Each number is 128 + 32 x the weight over its row's rms, rounded and kept within 0 to 255. Layers, rows and columns count from 0. The size above them is the row's rms in percent of the matrix's.

# layer 9 MLP up, 1536x192, rms 0.11, rows 30-82, columns 128-191
size [123 103 108  99 101 106  97  97 107 106 103 105 102  92 104 107 106  96  95 122 107  60 101 122  93 101  99  92 101 104  95 110  57  91 130 109 114  87 104 113  99 100  99  94 100 101  99 129  90  95 116 106 119]
[[ 85 115 158 152 116  91 112 132  73 116  51 136 146 111 107 162 127 125 142 156 125 128 125 174  81 121  79  96 136 173 102 119  67 185 156  87 145 100 148  70 157 185 159 172 146 159 119 111 158  88 135 128 132 121 138 146 107 189 164 162  87  92 176 129]
 [100 104 104  87 106 148 116 143 129  95 150 128 156 126  75  82  90 161  81 133 179 181  70 195 133 126 138 112 137  85 108 136 154 200 137  86 177 139 116 143  99 157  87 194  77 151 104  86  91 128 153  64 111 128 171  87 144 158 137 140 149 114 156 155]
 [147 113  46 132 132 103 113  95  71  84 130  98 121 135 148 147 127  76 186 117 136 162 161 167 103 101 133 118 141  90 174 133 145 124 163 141 202  90  95 160 149 139 166 133 161 137 153  82 125  90 124 142 160 151 119 133 102 104 139 128 144 170 174  99]
 [109 164 156  74 120 152 174 127 150 170 145 169  82 172 157  85  76 151 162 140 121 106 151 130 127 145 115 105  96 135  80 170  83 125  95 143 156 117 102 142  76  90 109 123 125 124 127 134 143 181  90 133 113 121 158 184 138 177 215 143 146 149 155 131]
 [129 132 107 130 108  88 176  61  97 103 134  97 108  91  73 133 171 140 137 144 112 113 137 185 110  96 102 138 109 166 183 166  40  82  88 112 147  90  90  65  52 129 129 163 107 136 109 148 185  91 204 128  99 123 102 149 165 111 120 106 192 145 123 158]
 [ 41 150  68 139 142 130 147 119 169 116 134 110 104 128 137  94 128 124 118 126 192 157 159 128 128 169 141 147  77 126 171 141 119 100 147 153 175  89 135  85  84 134  89 110 143 125 122 170  88  77 143 101 134 177 106 111 125 137 116 115 105 104 109  60]
 [183 112 107 108 114  88 147  96 119 143  72 116 141 138 166 117 109 153 123 181 165 166 120 134 144 163  89 128 166 114 122 183 116 162 118  72 104 110 189 162 166 155 124 188 131 160  76  94 162 112 145 114 135 132  90 144 141 123 117 132 154  48 115 160]
 [186 167  88  89 148 120 145 128  96 157 137 124  92 166  66 139 122  91 115 138 160 115 103 123  73 144 131 125  80 126 152 102 146 159 121  82 171 135 179  94 129 164 146 148  42 167 154 115 136  38 152 152 146 100 121 168 137 190 136 128  85 158 151 118]
 [113 143 154 164 133 101 143 102 138 118 140 119 108  78 160  32 119 152  96  73 179 104 121 111 122 168 150  95 128 124 128 136 106 202 160  94 136 127 121  77  88 155  77 112 168 144 188  89  99 132 158  64  80 138 110 147 147 160  70 141 101 145 130  84]
 [130 164 134  92 130  97 127  99 104 139 138  88  98 130 161  66 110  94 117 156 122 205 171 127  90 122 117 154 130 125 104 134 113 139 105 116 183 134 137 124 137 137 101 118 104 189 115 123 132 120  78 112 146 126 155 135 114 187 203 153 152 147 190 157]
 [ 98 110 140 105 120 128 199 102 104 133  86 155  83 170 149 121 192 138 170 157 143 112  92 157 125 115 119  72  99 150 124 134  50 120 121  96 166 108 124  98 147 123 180 133 131 116 105 123 108 110 135 133 167 138 141 130 139 138 114 175 108 143 127  90]
 [102 106 126 168 141 123 116 138  94 127  79 136  83 181  85  95 155 118 145 138  94 157 136 147 151 138 120 137 112  97 155 120  57 157 171  82 153  66  96  65 144  91 184 140 113 145  66 120 128 135 126 109 152 163 154  99 108 148 183 116 136  80 136 131]
 [ 75 179  94 132 128 106 105 126  98  99 169 126 185  70 163  59 102 142 139 140 114 178 154 132  83 105 134 152 135 156 109 129 156 146  85  92 146 181 108 130 124 175  84 126  99 127 109  65 102 180 104 100  86  89 182 136  84 134 133 148 127 112 178  90]
 [143 160  57 167 177 142 137  89 133 120 127 111 110 114  93 182 140 118 110 104 152 101 161 177 104  92 101 139 109 102  95 127  70  92 129  76 101  86  51 106 104 111 121 110 166  95 160 162 191 143 128  46 163 127  94 161 133 128 100 119 132 158 164 140]
 [136 193 155  79 113 120 122  90 139  81  84 145 121 132 156  62 113 131 104 152  93 103 124 149  78 166  64  94  63  77 101 126 106 130  89  98 163 112 148  91  98 121 180 169 142 138 168  74  78 169 155 111 108  80 121 212 160 153 153 177 142 135 150 163]
 [171 102  68 195  99  66 114 113 194 144  98 125  50 174  47 123 170 161 117 107 144 140  70 143  85 110  86 125 149 100 127  98 154  99 100 120 147 141 141 182 123 189 126 158 117 151  83  83 131 169 130 159  85 107 168 176 146 104 165 123 142  62 149  93]
 [107 155 138 198 131 128 179  97 132 134 129  96 115  98 118 108 123  80 168 169 186 152  99 175 154  71 162  97  34 204 109  80 121 156 138  55 157 110 185 199 136 100 106 106 116 130 111 145 176 186 102  27 114 163 212  99 110 123 122 119 142  85 147 119]
 [104 141 157 156 122  90 108 190  87 117 166  47 133 133 153 108  99 117 190 144 139 175  92 131 136 125 252 138 130 148  72  92 116 123 130 143 137 127 126 160 112 127 115 124 108 132  58 110  98 119 129 119  81 114 158  78  57  96 123 127 121 108  98 161]
 [150 157 172 139 187 118 124 152 129 165  81  80  73 133 130 132 115 143  85 131  86 129 117 105  97 155 158 144 113 121 112  72 100 139 156 124 170 142 152  90 106  77 173  96  92 119 139 136 156 144 113 117 112  61 134 125 103 142 117 165  98 117 124 102]
 [170 127 138 131 116  88 158 109  96 140 149  70 118 126 131  85 169 146 149 128 151 174 117 151 115 125 159 115  86 128 103  73  78 172 156 156 105  79 102 143 144 147  61 125 155 166  75 153 121 135 117 127 127 108 149 118 104 138 109 141 148 123 107 118]
 [134 148  91 151 148 110 126 124 166 115 124 156 155 187 169 122 193 171  92 162  78 141 191 153  98 147  76  57 134 152 186 100 118 158 144 160 161 139 143 105 102  89 148 115 119 159 149  98 125 117 127  79 143 120 125  97 166 134  98 157 118 129 122 117]
 [ 99 139 125  90 149 124 143  63 120 160  84 102 119 160 137 109 167  68 169 140 105 149  94 141  74 131 102 122 126 114 145 129 140 190 128 142 152 125 150 159 191 151 107 144 105 112 124 124 133 103 102 137 102 113 169 182  62 157  98 109 142 121 185 104]
 [198 182 174 113 132  90 185 143 117 132 102 170 143 108 181 172 120 139 146 109 128 141 127 102 103 124 135 150  71 155 114  92 105  88  83 122 158 122 107  81 117 172 119 147  52 112 194 100 194 119  39 111  99 138 111 123 144  94 163 188  76 150  60 111]
 [163 142 113 102 146  84 184 147 134 116 131 123  94 128 178 112 134 103 190 124  78 194 138  90 112 134 131  67  96 135 123 173 161 144 120 100 100  91 135 112  89 123 169 113  92 148 174 108 164 173 138  82  88 114 101 141 177 175 164 106  86 146 157  92]
 [106 139 137 155 118 125 100  82 165 152 114 109  82 145 175 149  92 138 151 100 157 137  78  87  70  93 193 113  37 111 164 157 130 102 118  78 110  92 127 109 139 131 110 127 116 111 200  34 101 110 149 121 112 122 203  85 169  86  90 170 149 161 107 149]
 [150 149  95  69 146 106 132  93 166 194 117  70 152 123 166 102  75 161 118 120 128 109 169 105 121  94 107 108 107 130 116 121  95 192  93 110  93 144 177 144 172 104 123 127 130 141  91 104 213 164 143  85 125 141 134  90 132 187  62 160 152 104 133 128]
 [100 144 110 142 106 128 118  93 133 133 128 108 180 122 132 161 199 106 149  96 179 207 119 139 126 158  51 144 173  96 166 199 148 109 168 163 109  91 121  59 121 156 110 178  48 155 127 114 164  64  91 172 108  75 140 141 107 110 149 162  95 160 158 118]
 [132  93 102  95 134 148 108 177 122 109 131 108  81  75 153 132 204 108 198 122  99 182 160 148  97 121  87  61 108 122  66 159 125 143 135 134  98  92 204 135  95  71  91 111 138 153 100 110 160 127 166 105 142  68 103 120 108 106  93 156  85  93 123  90]
 [103 115 111 141 141 132 205 142 152 175 121 139 148 124 131 148 107  71 107 156 219 122 166 118 113  83 130 165  91 135  95 201 118 142 137 159  62 122 144 122 196 131 117  85 144 153 113 156 181 103 166  94 109  90 144  84  97 146 162 116 119 125 180 135]
 [145 150  37 157 177 136 151 107 169  94 132 111 156 123 119 117 159 128 120 113 139 161  78 132 127  85  83 121 152  84  59 124  51 149 130 134 117 115 146 131  90 110 112 160  82 166 138 116 113 121 145 171 114 114 119 150 121 116 181 181 157 122 170 115]
 [129 105  51 101 126 103 147 132 141 103 136  91 155 147  84 174 177 114 112 155 155 143 105 168  79 139 139  48  75 139 152 164 104 145  78 150  70  93  62 131  72  85 142  69 142 102  63 131 131 124 193  74  75 142 123 140 100 174 121 148  90  84 161 131]
 [103  84 103 141 110 154 155 150 172 133 101 170 134 140 144  91 198 126 184 127 136 105 156 157 100 102 123  44 113 114 116 129 149 150 138 137 114 121 123 136 168 132 200  93 111 152 144 130 131 133 117  60 144 152 121 110 157  92 159 191  77 142 196 107]
 [114 186 152 155 154 110 140 146 104 120  53  92  93 161 131 123 119  89 147 195 164 154  95 104  61 118 123 135  95  92 117  75 137  94 210  52 175 127 158 152 114 127  99 165  97 139 111 116 121 128 118  53 115 109 140 113 109 131 155 159 114 115 128  84]
 [182 147 106 128 102 141  98 122  88 113  94 169 174 186  85 108 138 117  79 198 152 101 124 141 115  93 148 114 114 120 171 181 115 149 132 140 157 107 149 114 129 132 157 164  74  93 110  91 140 178 105 115 104 151  92  40 120 165 213 129 129 100  91  94]
 [ 77 154 146 150 142 114 159 180 111 109 100 136  89 114 147 108 152 146 158 144 175 132 125 102 134  64 133 148  67 166 127  68  68 187 145 146 141 116  68 124  88 151  91 130 127 134 163 136 116 113 130 169 106  88 143  85 123 151 138 194 165 127 136 121]
 [176 155  73 108 133  90 201 126 155  46 155 133 101 116 126 148 159 100 149  97 168 132 160 137  94 132  98 166  59 112 116 160 147 137 112 135 107 127 162 100 170 130 129  94 130 238 149 143  81 103 159 159 101 120 126  80 128 119 121 192 168 159 202 121]
 [ 90 134 153 120 119 136 145 161 116 158 141 102 111 172 154 110 152  95 118 160 187 137  69 176 147 110  55 138 111  77 118  39 122 101 155 174 183 120 142  91 134 145 145 152 105 118 112 107 146 150  70 131 104 112 127 132 154 102 152 192 143  71 146 171]
 [140 161  65 136  95 104 201 114 102  92 161  83 157 129  93 133 126 110 149  70  92  97  95 127 147 141  99  82 113 162 138 157  76 161 188 127 154 132 137 168  95 151 108 122  74 133 204 168 149 108 171 115 116 146 116 109 118 165  83 130 130 126 154 110]
 [111 150 114 155 118 144 137  94 150 143 120 116  49 132 118  92 131 156 184 152 132 142 123 173  78 170 118 147  85 103 128  90 151 164 206 201 183 125 171 132  88 135 103 136 128 162 118 104  99 162 132 113 133 120 137 157  95 187 186 184 150 126 177 101]
 [144 145  82 116 125 143 163 129  93 148 133 112 133 126 157 139 172 126  95 145 205 107 120 191 123  80 111 147  84 120 103 126 136 106 123 115 128 121 117 164 104 142 114 192 175 150  62 120 148 146 159 134  91 105 111 119 136  85 185 226 113 122 130 115]
 [112 141  99 131 130 100 133 151 114 116 139 136 113 112 178 115 164 134  90 100 144 161 140 112 133 140  59 105  98 161  73 110  90 184 103 169 136 126 187 165 141 122 152 161 121 120 109 138 138 164  97  53  57 124 106  54 154 170 157 138  77 106 124 124]
 [113 106 130 142 180 136 151 157 165  77  58 148 115  63 124 134 107 107 156  89 127  76 111 165 147 122 138  93  74 146 121 168 138 148 103  90 216 137 195 124  88 170 111 178 133 191  90 149  85 112  94 131 115 162 178 127 119  95 116 182  94 110 145 119]
 [153 154 123 157 114  63 156  94 174 122 116 142 107 172 134 110 128  94 103 144 124  96  97 151 131 133 155  83  97 156  74 168 141 191 145 102 102 157  91 103 158 112 114 196 109 191 149 124  91 172 146 112 133 121 119 155 147 187 178 167  97  87 181 145]
 [ 77 122  74  67 135 115 149 157 158  89  93 174 141 114 177  76  83 104 104 134 122 139  85 116  98 135 173 119 128 148  90 116 176  87 170 163 147 135 122  84 139 132  77 140  91 150  91 103 184  89 117 105 110 131 163 142 141 195  87 136 181 120 155 153]
 [208  73  63 155 146  63 128  98  77  97 130  97  79 113 161 105 129  91 137 121 166 121 168 126 110 135 142 112 153 115 148 133 136 136 126 149 153 107 154 106 103 138 117 118 153 203 116 135 176 159 108 133  70 139 180  90  90 165 177 144 173 181 168 139]
 [176 169 132 136 146 145 121 142  96 139  90 114 147 140 151 141 186 142 134 150 125 178 104 117 144  90  79 115 155 150 133 187 140 121 203 158  83  59 153 150 125  96  92 121 107 155 142  86 135  83  70 122 129 146 158 149 180 153 166 174 172 113 155 138]
 [146 188  44 109 152 110 138 109 147 102 134 120 147 138 113  77 122  99 127 106 110 113 124 196 145 111 112  76 136 160 103 122 139 138 109 151 134 124  83 171 107 116 166 191 128 103 149 165 177  88 208 137 157 132 166 168 123 146 102 113 128 157 121  63]
 [106 148 118 142 159 140 107 129 105 107 120 100 151 193 130  43 112 118 193 147 120 130  75 118 115 139 185  60 113  76  92  89 140 148 199 143 126 110 134 153 110 123 112 162 168 157 115 133 133  89 156  96 135 130 141 105  94 165 132 114 133 154 119 147]
 [105 174 140 175 120  84 163  54 117 188 133 156 159 199 134 113 114 133 156 150 117 111  97 113  88  82 149 123 147  85 116 119 134 120 169 126  86 143 120  97 150 161 140 135 156 162  98 112 151 147 146  87 110 118 134 148 121 146 139 135 161 126  93 152]
 [160 115 101 162 130 124 131  98  94 120 126  80  88  77 135  94 110 164 166 161 199 166 131 130 108 115 140 129 143 184 157 156  70  96 132 156 176 121 142 133 114  74 163 131  89 118  94 102 148 155 105  93 186 162 125  51  76 189 164 160 144  86 123  87]
 [ 88 176  91 186 124 120 146  91 145 127 128 171 125 101 171 100 119  74 107 100 153 171 116 165 137 107 111 139  82 169  99 106 142 104 135  98 103 116 154 117 103 122 145  78  91 191  69 125 160 137 106  94 100 103 161 165 103 126 152 198  62  76  94 110]
 [174 142 185  89 123 107 144  97  74 109 106 119 129  97 120 130 150 114 131 174 183 151 148 119 157 108 158 128  81  98  46 146  75 197  84  92 140 109 132 155 153 171 150 198 129 108 128 126 148  99 139  75  71 165 165 146  91 167 123 125 117  85 145  98]
 [120 153 145 106 121  80 115 150 113 169  82  67 144 143 126  92 148  46 122 125 123 134 188 130 129 137 122 137 139 120 150 142 131 111 128 134  97  72 142 115 150 193 139 119 124 175  91 125 158  67 141 120 161  96 105 159 136 115 111 150  90 154 146 118]]
# layer 9 MLP down (transposed), 1536x192, rms 0.0937, rows 30-81, columns 128-191
size [126 107 107  95 103 104  97  94 101 109 107 106 102  95 103 111 101  98 100  91 106  48 103 119  97 105  96  98  98 107 100 110  42  93 126 111 109  73  96 108  99 103  96  98 101 103 106 120  91 100 110 108]
[[145 152 219 199 122  86 135 158 168 131 145 184  28  88  92 207  95 142 155 175 112 120 102 125 120 131 117 137  94 116 125 147 150 102 134  65 171 108  78 159 122 116 126  95 171 115 140 101 129 150 146 136 150 131 151 199  89  78 109  70 167 102 137  93]
 [106  73 116 134 105 112 100 185 185 133 131  98 178 141 113 157 111 149  74 135 190 121  62  98 204  92 144 101  97 124 140  89  86 150 145 131  65 137 164 129 116 127 128 118 144  79 147  89 109 108 116 116 144  69 156 143  96 118  93 113 137 145  86 166]
 [178 114 170 148 130 153 113 161 103 164 178 174 203 128 154  94 153 137 132 122 109 169 136 118 105 118 106  98  93 131 148 151  82 131 121 160 170 124 146 165 116  95  88 129 122 157  79 116  73 146 140 238 152  73 124 169 158  80 159 100 163  88 105 124]
 [ 82  71 177 114 149 130 152  82  97 144 211 104 118 150 140 128  69  84  70 188 121 177 116 146 206 113 136 131 102 164  85 116 154 117 122  99 151 144 124 119 122 142 152  97 148 170 120 107 105 119 116 182 159 140 128 114 108 148 110 141 104 110 108 109]
 [121 173 128 100 125 147 135 117 144  76  84 148 177 115 136 174  79 133 141  76 177 102 124  82 155 105  96  95 119  82 142 146  99 138 113 144 143 122 115  91 107 127 121  91 126  99 137 137  92  93 116 123 138 129 109 105 134 120 128 131 156 154  60 108]
 [144 103 160 129  82 131 125 196  78 131  92 113 168 111  99  91 102 122 147 158  97 105 130 123 109 116 142 118 197  81 129 144 120  76 156  65 140 116  88  96 145 155 122 189 186 132 152 156 123  77  86 114 169 134 147 166 124  75 177 137 137 161 137  99]
 [ 98 130 130 128 105 122 168 169 165  96 119 141 163 146 141 123 116 114 104 154 167 171 110 126 163 132 133 140 141 157  72 104 107 157 154 108 119 183 113 135 113  75  79 138 115 157  92 102 173 107 102 146  90 178 155 120 114 169 104 187 100 114 138  81]
 [147  84 192 136 158 155 164  22 169 143 117 139 122 128  80 159 113 159 149 154 121  98 100 155 132 122 163 100  80 100 116 125 158 156 173 100 184 172 179 145 107  98  85 121 142 115 110 104 171 104 152 162  92 171 119 169 105 119 129 122 163 133 128 147]
 [140 137 140 179 178 149 142  79 139 134 155 166 112 125 109  92 150 177 127 129 167 143  73 131 139 115 127  74 130 171 108 188 134 139 163  51 137 169  90 138 108 131 128  88 150 174 102 169 128 120 149  99 126 180  85 128  96 114 124 206 131 133 193 137]
 [154 122 140 111 153 122 136 166 154 134 176  49 121  87 134 144  64 113 193 138 117 117 105 143 112 150 203 112 146  93 147 108  72 111 169 186 168 120 113 136 101 136 120 146 113  43 109 109  94  96  84 129 149 120 126 117  54 167 145 118  90 101 131 127]
 [ 57 147 108  52  87 184 123 159 136 145 169 109 193 185 135 100 138 130 136  63 141 160 120 110 184 177 149 105 161 154  54 109 122  97 122 116  60 102 152 112 122 152 100 164 181  80 131 113 130  92 128 100 139 112 144 105 106 159  93 121 161  85 164 115]
 [122 107 152 146 177 132 126  96 122 120 122 115  97  91  96 115 127  92  76 144 112 175 144 101 149 102 120 154 116 143 116 110 153  97 189  87 183  48 149 173 171  95 125 101 145 116 171 111 154  89 136 104  71 158 191 150  93 131  77 126 127 104 145 123]
 [139 136 137 115 140 112 156 122 199 122 146  90 111  86 177 168 156  88 119 121 155 141  53 110 145 118 186 143 135 106 108 147 113 157 142 105 113 119 142 146  72 137 121 194 121  67 111 176  91 113 164 132 119 135 118 129 104 119 169 122 106  78 169 181]
 [ 60 112 141  75 126 196 117 150 158 122 113 185 172 115  90 163  70 155 131  92 118  87 114 134 113 119  97 180 185  96  82 116 108 167 118 181 101 137 148 157 110  83 128 118 111  95 118  93 161 169 169 108 173 113 113 136  56  98 185 116  65 113 128 188]
 [128  66 179 169 114  81  85 129 182  49 138 186 129 175 138 143 138  93 153 137 136 136 162 178 157 123 149 108 110  93 109  78 165  95  76 144 139  52 131 176 133 161 183  89  97 109 132 149 163 114 154 131 151 156 146 100 119 172 138 121  92 119 124  83]
 [147 114 120 153  93 110 114 109 160 117 146  95 142 111 136 113 155 149  99 158 114 155 195 121 163 132 111 115 244 159 120 145 104 152 169 204 127 148 183 116 125 122 127 138  71  87 113 133  46 138 127 201 142  94 134 153 161 131 115 115 155 108 105 137]
 [112 171 101 114 148 156 191 177 134  79 173 133 126 160 139 117 136 122 139  72 136 174  69 111 188 122 139 132  95  96  93  92 155 137 112 124 136 100 110  84 153 123 109  99 118 152  90 121 107 152 113 140 154 134  98 132 192 135 121 143 160  85  56 160]
 [128 136 131 129 134 132 107 137 122 142 119  81 200 124 121 122  19 143 158 114 114 127 112 160  92 141 179 168 151 137 135 115 125 141 127 143 158 173 108 192 125 104 116 105 143 119 102 167 108 139 119  78 176  96 155  83 128 103 146  99 111  66 145 171]
 [123  91 145 107 151 146 105 101 103  81 131 145  92 122 133 114  57 126 128 153  97  41 157  80 108 141  98 170 163 112 157 144 100 144 151  97 156 178 123 128  67 119 127 112 103 140 124 139 164 111 108  81 152 105 120 111 130  99 130 148 135 129 120 104]
 [120 124  78 140 111 126 101 135 145 157 132 110 183 127 140 118 136 101 106 127 151 145 152 142 157 112 116 128 150 113 101 103 126 100 126 102  69 103 145 131 128 121 150 129 135 130 130 154 160 143 130 166  93 111 142 159 134 141  80 110 179 126 120 121]
 [108  95 118 163 124  78 161  66 129 115  86 181  90 126 135 146  85 161 140 147 226 138 144 185 121 129 154 143  91 117 121  87  88 182 136 129 155 137  95 139  64 120 113 151  72 155 164  70 125 131 162 171  91 147 141 171  81  99 115  83 111 152  77 145]
 [182  90  83 127 129 147 125 110  97 164 112 124 131 123 156 183  88 141 141 120 155 104 158  76 144 150 130 138 110  89 136 205 142  72 111  95 125 141  97 142 183 127 117 201 119 181 109 108 142 146 139 194 120 127  93 166  88  66 127 189 119 110 121 168]
 [104 148 135 150  85  71 136 150 118 158 107  89 144 122 103 113 135  81 136 144 138 149 150  47 111 124 149 106  87 101 134  93 138  84  88 122 156 163 166 164 141  75 183 161  66 163  82  89 141 117  99 124  55 149 155 150 116 172 141 164 136 112 116  98]
 [ 90  61 139  85  96 139 162 104 111 108 202 123  47 147 130 149 112 154 137 152 123 128  96 121  72 134 165  86 154 147 151 130 143 206  98 102  97 137 123 165 120 127 126 161 164 145 176 140 155 115 162 174 134 107 139 167 131 136 188 187 190 109 127 206]
 [109  89 114 160 117 202 118 158  81 147 182 125 105 143 133 159 134 121 145  68 100 130 176 130 134 150  86  87 184 147 128 130  71  84 120 137 137 129 101 148 150 141 120 151 126  87 148 151 162  91  86 113  58 167 145 174 133 168 119 145  97 113 155 129]
 [153 127 104 132 108 156 147 186 133 184 111  49 139  74  96  65  67 122 132  93  98  91 113 215 133  91 178 170 152 153  92 160 137  89 140 201 116 152  71 138 152 123  99 139 146  94 137 119 122 111 127 135 139 148 151 136 123  90 112  90 103 122 144 154]
 [129 121 152 185 132 173 135 139 161 157 215 150 122 136 106 108 179 103 119 125 154 155 116 137 180  80 129 165  65 147  98 118 142  74 143 129 127  83  94  78  74 109 121 120  60 101  79 130 152  98  62 169 112 114 113 112 140 146  76 149 144 131 158  92]
 [129 119 163 113 143 118  79 169  91 121  89 173 140  79 170 162 140 141 100 133 196 125  82 204 111  60 159 134  87 123  77 122 122 136  88 182 111  53  47 101 112 109 106 133 133 144 161 135 126  73  94 180 124 118 140 137 135  90 135 169 161 118  91  86]
 [199 105 121 159 140 166 116 110 128 140 175 103 158 133 123 131  70  78  89 104 205 143 131 115 132 148 186  87 100 137 155  54 162 116 108  87  76 194  86  87 156 181 121 118 124  80 161 110 217 137 186  87 172 115  40 138 115  91 156 123 164 161  95 159]
 [113 105 120 131 126 122 152  81 111 151 119 112 131 149  89  99 119  71 129 117 173 137 176 125 144 122 101 157 139 120 107 104  76  72 177  70 147 105  81 126 123 140 203 142 125  68 138 101  84 124 139 147 143 144 107 157 143 153  97 171 118 168  93  81]
 [161 111  73 115 151 171 189 172 144 122  84 155  80 122 150 146 148 106 149 174 130 135  17 153 126 117 127 123 121 190 149 127 179 112 163 124 154 132 161 152 131 123 134 174 126 127 112 150 139  53 148 164 145 135 154 135 115 129 129 152 135  85 119 119]
 [124 166 164 142 130 176 160 179 126 123  97 122 116 152 139 145  83 141 103 131 111 109 154 157 163 122  95 133 155 135 111  91 135 157 117  97 152  76 126 176 156 108  84 106 151 188 148 106 155  95 137 124 153  94 138 148 152 112 159 151 195  99 125 151]
 [126 113 107 180 167 105 165 115 113 144 132 190 114 116  64  76 102  98 108 152  88 175 136 119 178 118 101 134 182 107 158  96 165 141 162 138 147 202 172  86 157 148 129 131 138 150  69 139 172  66 116 201 153 142 115 149 142 138 190 119  93 201  92 167]
 [139 101 127  54 158 157 118 126  87 127 159 131 156 111 113 106 134  96 135 196 188  88 166 115 105  97 138 102 157 106 155 136 103  89  90 119 109 119 137 139 141 132 112 115 172 102  84 198 173 154 166 128  85 142 117  82 130 105 132 112  91  86 180 163]
 [ 63 131 188 105 148 200 128 138 187 177 141 174 123 135  88  95 163 107 179 182 109 138 145  81 124 113 102  96  59 142 147 124 127 126 152 128  81 100  79 144 141 148 101 145  86 119 157 137 156  84 111 157 202 123  87 107 183 137 161 116 126 157 111  93]
 [159 103 130 140 124 142 116 141 113 130 118 118  72  93  95 101  99 108 102 124 152 105 122 101 120  90 133 205 120 131 152 159 151 141  82 111 118 126 175 126 169 157 113 129 143 109 157 126 123 137 101  95 133 241 133 176 105 122 118 118 169 121 134  95]
 [ 93 105 150  93 113 137  60 114 124 155 113  93 139 149 145 171 126 125 126 101  77 111 150 187 143 122 113  58  61 110  85 140 194 172 117 153 142  96 130 138 125 127  39 153 109 115 107 131 143 106 151 120  85  73 105  62 126  92 136 120 145 140 118  83]
 [ 93 102 118 164 116 149  81  92 161 132  80 103 116 124 163 144 131  75  99 118 102 132  87 102 125 126 137  89 134 112 107 150 123 192 122 159 173 157 123 156  99 102 111 176  99  88 125  98 116  99 163 107 151 107 104  80 128 138 102 112 168 167 109 145]
 [125  92  87  92 141 163 132 132 147  70  98 152 180 100 108 141  67  73 117 125 152 108 117  94 131 121 149 123 111 169 122 164  96 129  80  48 113 123  98 153 141 117 141 171 142  80 129 116 199  99 152 162 125  98 113  87  98 128 126  96  77 108 107 150]
 [135 148 137 125 112  73 137 128 117  87  90  80  95 102 172 132 171 123 102 116 144  49  96 140 169 164 127 134 104 162 185 145 162  99  82 125 123 101 104 177 141 130 160  94 165 133 108 190 123 158  91 126 123 156 120  81 145 126 124 175 125 140 160 115]
 [150 116 170 187 115 161  91 142 105 159  99 178  95  97 132 131 194 132  85 171 140 177 150 140 179  92 117 136 174 105 143 107 184 115 141 137 125  75 145  72 132  99 109 121  92 139 179  74 117 122 103  71 127 128 173 129 116 137  82 146 146 164  93  93]
 [142 107 168 126 106 218 135 118  81 155 149 126 117 221 168 100  87 138 141 175 100 213 147 162 118 127 124 105 153  89  66 155 129 106  95 183 125 129 143  92 117 162 124 158  95 114 154 100 137 141 163 152 114 197 188 157 164 134 150 183 111 161 131 158]
 [ 83 119 122 157  79 146 155 103 136  84  74  99 154 113 130 135  94  51 125 107 115 134 111 148 171 165 136  93 114 100 101 108 162 119 134 142 123  97  67 137 127 111 152 108  93 103 173  95 184 129 100 159  91 133 186 107 115 115 166 152 122 114 103  88]
 [117 121 154 200 139 108 133 146 197 191 168 136 109 200  78  90 183  86 152 230  90 163 194 128 127 151  88 145 159 142 122 100 134 120 102 119 122 146 151 157 143 160 140 177 166 103 173 110 121 115  56 128 130 168 155 141 206 109 170 123 114  99  84  72]
 [150 145 159 147 108  98  73 149 122 124 145 130 131 141 117  58 164 128 119 122  87 136 167 106  83  88 151 157 123 127 201 125 167 129  82 114  96 157 141 150 172 185 126 125  74 177 135 145  76 167 153 135 188 175  96 110 146 118 120  97 128  97 155  95]
 [ 72 145 147  85 123 170  91 175 109  84 112  78 117 145 115 168 144 129 113 175  95 208 120 129 175 139  89 116 176  94 169 167 137 138 147  80 149 125  86 165 142 138 109 102 130 154  54 139 133 165 154 176 152 137  93 151 108 123 117 158 153 167 114 165]
 [135 160 103 146 133 131 192  92 196 170  90 114 146 127  90 161  95  84  89 148  86 114 106 118 146  84 129 108 156 129  91 128 134 151 162  48 168 188 117 169 105  63 111 222  95 154 136 143  76 147 155 111 135 169  80 166  79 181  95 142 128 134 102 131]
 [ 97  91 109 136 161 139  94 120 102 130 165  52 123  88 144 130 155  86 120 127 155 112 109 125 160 122 151  93 107  90 104 171 144 120 172 123 125 129 108 123  82 122 131 148 112 145 122 105 112 117 136 126 114 196 111  91 126 123 118 132  76 145 121 140]
 [153 106 100 146  64 162 141  93  83  82 165 194  68 115 117 150  67 153 134 135 149 148 134 135 108 130 121 148 101  64 161 169 155 200 129 201 151 136 104 131 108 105 109 176 103 159 148 106  86 133 145  63 170  98 127 111  97 121 117 132 134  99 137 146]
 [138 135 123 111 134 156  72 142 136 110 116 102 127 117 128 113 113 190 155  92 133 130 119 147 193  90  91 150  79 121 148 154 125 106 139  93 141  82 184 101 163 149 106 170 141  95 103  80 167 171 112 137 121 115 121 130 136 144 142 162 126 152  94 182]
 [166 164  80  98  93 119 196  57 140 112 154  79 157 179 117 142 135 206  82 135 139 108 154  60 113 149 147  87 161 107 141 142 141 147  50 143 129 144 155 153 150 120 128 190 104 109  91  92 137 194 150 111 146 146 115 145 123  96 135 109  78 125 170 156]
 [124 168 159  72 124 177  76 115  77 131 107 159 144 165 164 136 120  96 167 158 122 128 111 134  70 141 143 193 158 106 114 171 160 124 165 190 109 151 159 109  92 108 122 150 112 162 139 106  23 142  67 116 100 127 100 156 133 101 133 178 116  83 129 130]]